From a checkpoint of a small transformer trained on Wikipedia.
Size: 8 layers, 3 heads of 32, vocabulary 1024.
Each number is 128 + 24 x the weight over its row's rms, rounded and kept within 0 to 255. Layers, rows and columns count from 0. Numbers have three digits each. The size before them is the row's rms in percent of the matrix's.

# up: layer 3 MLP up, 384x128, rms 0.374, rows 362-383, columns 0-127
# down: layer 3 MLP down (transposed), 384x128, rms 0.216, rows 362-383, columns 0-127
up362 107:113091154121151130094106110154126146132108127135121171131118156158140098175129142086108119195156129157132112089118143138124154138154120115172082115154103115135152123111202123140106119104140103120091131068124126072106105159141133123129144128134117111081123141098136161115101143120134207116113126124160146100130119113142146110121097138109105146117133141105153129145159144136137135090112
down362 106:113115105134155084138118111147113115123088148082113137109133155135106103141179114115149129100105154165131132119147141117105104133134191100169150133111156157139093121108129107147140176149184139098132116106133132103084100098133128126143151107113111130147189146093111161144085129143143124149153125097137146099119099139124115054115128158130150106122132111108119155134115137162152139128183
up363 099:133164177099129098111096113107142127136089139106170127104138122135128146179128119152127164127127125112163189143155158116133137136116131175107150129152094144116136095135142165143162118106109107127160110162141146152072137144132123153147123122150123137128156144078141165154125095130113121171165128141124114075140126125117128119137133162159151138119163127064130096090135103073109147148113
down363 102:147127067111097108125181093102134110131081174099183169105133109126136109115152150103121143129124141164132154143110132142130122122124182140133146117136140168128129113121160114082110122121136128161127115136162110139095111171140118126118159129119104148150098110170100134134105097129128151116085124124154093122079103196158113141124154082125121122119088157109140126119121145113166154108138
up364 097:150122185149137111092119132112128150108137138109143099117102152124120110140136133120122079098127083186168123079130147100120124103158135180119121161110129115124129134136101147146160128135132136102142178110090128115154134138137123128122129134171106110109162135148110150134107144107130165089156123150139118109143153126074171106157068089118083151117111135149084149137147108149142074120127
down364 099:170125154132111129155136108123100137129076120128148146179109158158114116143136126095141079124121146169120176149154133128121082135117133138131103109128107108125148086126079156142130113120168162128112134085076152131111162121109145151114144158120118133091108144112156169124150152144102118122146139096088116127111136103126152134144142127109113148179069126158149152099064094125149129148116
up365 098:156099110118144110114134119119151146130152130145101158123086134124117103090127165112096133150174134160110121131152099087139131145141117090110096113153096128125120138155181157118136102184146149128093151162086136162140139122170112124077130092152118135132136166120106092146127134089158133085148115167143081133161133127113086080135158122153137133132136182135104103122111142138135148106147
down365 096:132111104134147149113142124124165152082084108127157137093173143126102139118119089111137175136158110130118129082086113143119092148147199128128110159156153158134114103106132109102163120135168161114144137095097140126125154103175163108095134130103079128115173123141116125167106117131135104128168120117127087141155122128125134100137136106098118096128130115148135162122090137139155183128131
up366 098:101084176116157114134119085094121134127144143138111119118181192179105101098159124128117146116164155123075090134143120134159124179148094136095100136133116111133165137137132118109125177146133135075137094139139105117098116160129113112116108135149147146166150129103131116146116108120118115122136099146139161104135147128111128171121111113159144103173143123178105127104152089169113129118126
down366 109:130132145146136143127119124143097143117143157141114102148145121136122101138144137169145128108153097150113067124139110132105138149159111102089093124113139166152128155155149111111104113127150142118140111122166151103086119116073176114096145126112126125163133148114171083154112142153157103116147168134108138068171139096156162137135073139148069106170107120145155102124135115138100096137113
up367 100:120139106130143159143155116188155144132122095162111151140148128155134116189116160141103177132134114130148097165104115099154152148122163103146071104167095092151086129126097090105090134093107147126086163168121134109128150112091187108111127117151136115115168106115126093134126117154135140156093136147126115153140133106106148103114141130154159118108120174126121120133117145131153140131116
down367 096:128120115143117111157146131124171116097145127101144080128125161150151144078167162143101085151163104152143100124146088122098122119083128126098166142137144122119171160147156154105082113174104069118181102114130098139140137136171125115113162116137131134069141126138128139117125105120131135108127141115113134134129146121152111162140112119156139131162109097086147165130150107118159112078109
up368 099:155165131119122142108170116108121132101125085148113137162129112150104111139129119116133109112136144089120133115074142104175130117126134132093120169154152091091082088150161136126118137132068120133106165160099074113185098109157138120175120132116147118148137140150110103126138107167158168109105136112119154142127115121116171154119101138160153115107155119122142093124126078113099145118095
down368 096:100131133131096139108119113162167115154139148159123099105113142116104199141132133113115119098133171150087149126137105148158099118110095119147116110124186141125121138139098166122081126121134114126168133108144114118098150090145131155145146088113085131157137108151136124129172143098136111184114165107131139113112118128143148133138109088079167116148123155127157145094182088138115133100099
up369 106:120145107118136141121125132108079119085192108154134139149117153117148131145122136122151119080143147117168156146158109079094112166160120129094093130171105130119122158141128129142123177106107139154139127081122107122152132171091121098149096146083090160141159107115126117158154066147144144129129133140131166176150127117130117156102128110131151120113114134146073123109111139112123125133170
down369 115:126119128077071098115140116150138114146116156132086110094111147133119127158141157134115102137114112134130099214114174120096134099111174177091120100098119117125090148125158120149170119142110115130123142161149122095087163115137169109132147108122102159128157139138103111162136133147129140124113136095164147120131119127173159084131143119156145100126160113105112172105155120127124142123104
up370 105:124146136150138125097105121140160088147114091124132082138134125142110161098146143099112154090121104177128177121153117138122117093115117151098152126104110146132092142123097094138153146101142161142155125164129148136164146155147134119111083145101108125155116090100122140112199143151157151087173115119108135134154108101119087169155137128149136098128140136150114145171160150106138086145099
down370 096:109147116150145149110115130125106088149136125127105139154123138114097116133097104117122105164157125154116091117093146128120115110129091107140158169115129142154096153125168142152128098156159087149079150089127168153098130107168103097106138141140151112108144149149105121099119126117133151186134154169140158124069086075132153117131127157124138170060146141164104129130126124136137121108125
up371 099:110112084157123102083123119149119122097151112161157111091112127145129173130086118099170127118084096106109123134087117138147100144146159115096121162165140126118136098178159112153127101140127139153097133124127158104131120132131144084162118117080134076160135125144172134135111139156134168133096168159134133180159125141117126158155122117110171111130082147142122132135111110126146123118172
down371 101:135144115123123174119111124123148151160131144091173115121156123134134138132098129120147114134107084130119128162072130144123126095157074128192103107116127092118115126144127157141110129122107135106071098140169112127139126121087121117120181139141102075141143160139127141132117174111148088121123171116132148138101100118146186143086151136076132143151121165126139129161147128112123080122118
up372 099:117161079133166082148164107156157122109148129093133122130143131144158103109123131099133112089088160150121120156123124110058134116133092134098120135137125126116134105150132146090145171127140149144123116115138126147101132135115119118128099137110106160164106087137115174109119100173143137107081105156110139167164120186105088162109133135123134134182131145164138134119145138082159157118144
down372 092:139112060082119184131147148145100095130157124169159151129084135124137137125172137121151134144130111122094168151092130123111112127161147139134125110113150142118140110114131131155158134121115166155125125140114103108082131096144125125158176103099148144102142166137156095131126087100090164142099114096142157092096096142118085115112129161114138169093153144123118149167104128151146137123102
up373 107:151094134063101162132134193121120102124111103046168095129145132102157157118084120140140113145122139147113122128171120113131103174136139115101120121083125116134101177127132156137133151110140155117156137127139100111137141145127128112103103152085139160096174139128132132097161139088132104146179147112141135144140116102132118129142118124123110165112131115167121151117163116139091085139132
down373 099:143107107084122187124118153124111122209101142108138120146104150113125147109142121145153115148149145085157093125146140112081111092131126084104132145098135151118117119165129106143111116146149168087161126150145135097148159187188145147091167122110120152114144148104133142139119085117161116100131162096118112137137085131110134110139103129114160116133084129144116146125125129105115115155120
up374 099:115129133141165136154125175132110147141099147139104100101118097119132093121148120131095137108131160065153186106095148116109176166090161107138157126110130096074145161106174125119117118129164174113122115119157135130084108134116122128124148087162124118102145123103157112125114120116155127131096107124162132092131123129159126102133123132101105151095125119081139080177107135099098123131117
down374 094:148095106041086119169145141120120154122144067107099131100146126152125133104133111125118133100098097146145122158125138112120123141166088106096133119142125141150129157114179115161124140128078105113132111102136138156111130130131153139102149117115117130130155175106141105145124164113114125138134119112152176127152144144170144147111129078178154096101140169130114126142112079143133157147162
up375 095:115110138129142124168119119140147192142143158072136154124119123138126113138136159111139151173159131151127146095143135127067128092142130149115129120181147103124109184142146136179139130155109137162157104149164132129149087128157108093131132099185077106118097120104132078138144104151098121141130110115149154085134126114111115151119145138104109151143157089147115112126144097122098107128109
down375 089:144147137140127104146104109124168106139097140138129117160069108168143106131170123128126111131147106129158155163155055131120101128128144175146145096127131075114148120136120121125168120139170136168145123163110081144153116116146161158114123137119092067118141127138101097113153093117116133125152090149101154152081105144103125140118151108128092167128134122167120112132106148124088113146149
up376 107:107186136171115108149103165119102121162156108144134136119098155121118120126132084129118160135120148140104104137163123117150123165128103144129119118113118110128135115146166138106124171198178172131116146077153127121105180170135147124110120122131155132157153141118124107117146109120157104118115136178137128132129093093148127129117108149141075132111093132080080151141131162136092087147119
down376 099:113162068154146116161107117119120128122117127112120120141163136128153109123125112174163106089135110141077096160135090156116142133181107179134119152127101136122173129118153144090114156126128160118149114081151079156175104123124128154105144114082132091105113121136102149129091133107074118155145132123154117155140124095149151127134142174102104139121120098110116117137134163134143164161120
up377 097:134170143125098116188132083089094109146115124106127134113127086125110165146177101120133164139102148120097110099118162130109112113120120151155135134129100121123120133134169105113066147110106164135130130091148181116155131140146081121141156146174130136151184143133133136081109120121111109139149127133171102142158124139171125113117114133131136100132143120089090142122145080116156089132105
down377 103:124104134131136155117185098116144129149111169101120137141132097138139080157112131109140082129111107107171160161126115143142115175130110137085152119121186139120096164084095163148102109133145146119129089132098123146107140163126102116160131181119134132142115117100141108111109145141129090077102095152156136135097132136167146132106143110175169144155127105114160093100107119130133156125119
up378 104:111163125091135158124121132148094100145116156128118128078123131060084136142100117142118135136089091086182108123122142132152144151114082111139141158131169083128080131158097116107155135100163139144077141143112079118109136110144121203139131135104144160143126146133109135164106103123098122144105137150133137095111134115141164128134149099128090121132114126103103116122127114099133138098099
down378 103:143144131136114092121125078140098167148092141150166130101116138079116107124126118153121103115156095132091149107111163138146150123098123128083151155136089116085132116110113126072156110154081163152132151108111147118133112133131124179108129150091174138133121148136099132129182121115144105150140130141111144116113117153134086122176150124150161161189132134130113138148129134135093162133082
up379 106:144123145133131182111149159128107114146175129154122127154093113133161159107090148098094129123139110046109126118137153158104112128169167145159117134152094115152122126161114093141176121153140155186129109140113070100125129108144151158086138106103145133122141142133177114154111127118115109102125110100133145093126146114126104142128117122100141114135162156143134121108110161088172147121122
down379 109:112174112098150136134122118108087111123155101104143170141106156110131153114145123102121166120132178160135106118121118134128118099093134159089138116147143106153092132138120126143128149153133121143161123107160094150140124115154150147063125131125144127151128135184103105159100146167112100158104144115086128129129101122118115090137159091061164098153161149137134085130126167117156145092108
up380 103:146118159111128140149126141109176134165085144124168121132131106135160142124147150168123167135111130096147137090097143126154139076126109135153112129105113146131126121166143103144103171186124095159118121188126113140149116107117110145112090122108094086119117094095173135152132144095099110116105102096118118129166122137113140122154116106086149090136142156140121149139177149073153109122146
down380 107:150113132158155079156129127137097113121162142096143118164147167139155134171161145159156149131152175139112121128111099117106119145120139123099078124123145138087108101128152118116122136138125093132162145136095125095173093171102146155116115135099108086148064166099126092145148137151082155154133104110155106149134086174102137125125126126114108124114131117107121096106165149133129124143093
up381 099:126137162103097139091158110131139142134126101099134109114110119123099117108120130105104116150126154187154107157174139153174113126128086139098107118139123127113100166126112129137117077156112112178068170143119152151146125104169157111126101143128116121144121097140090162150100168103108073135149130115143109140143151151126132125097181142095158126148121139091123141118183142102135126146140
down381 091:132134135121154125151138181134154130106135104127091083143152119108112129114119126057143113153114103137076106177109103160144084153128115141119132085119133121146153140155124124162113100113117144117133135120126083118123134138123148153149156153146146159141118090169169101118157124102123121163143148132160138108170142111107165098138116141145110120077122149089097094096137165076139173135119
up382 104:164137127137097105105117130164137110162127140151116155130131110116124108090153128136107079093158092144146151143144135093100125143170121110144148098130125127100141144099115142084149137133155090118139137145107078113081088144127101098130120157132089175172120134064133128140136112120099151092159151155107118120137111131097131175145113126120169084122127105074111143147159164109150129111137
down382 100:128135123132104101178122109130112166092106126091077148164121173118137178127107125156138110116112114130126167165150136092149101114158183105123149118142159117091122104148138118157109102086134147157106140122134165177084135171124113110147113159143145126156174152101119127090111140126129089109099122129142161134094125141132150119092116127149124100132144087097128122095133124125123181112104
up383 098:100141158107154107137132163149145087091108071140113126105110171166119153126121188095119144098115164121149141101081135115089118130118101146120098135108125124138118067141129119127146179104151112135132161124133130115146097142081178164119129107132131144116135129111076129133145117146141130091152162140087162131136114135167154131106108086101092146155147174152142123104140140114126132130127
down383 097:131116144123134124141153100139138135098103133155120099145152132143107165155117083090114169126166102128122143096172175129121132105120148127185111121174130130150144132103130152131151110136115106137077158097123178108139159137141115137134103141159152161147156145137161097143165090082083085107147158123097157087140100119097115152131130151120146104114102087124135107146087095112118124135114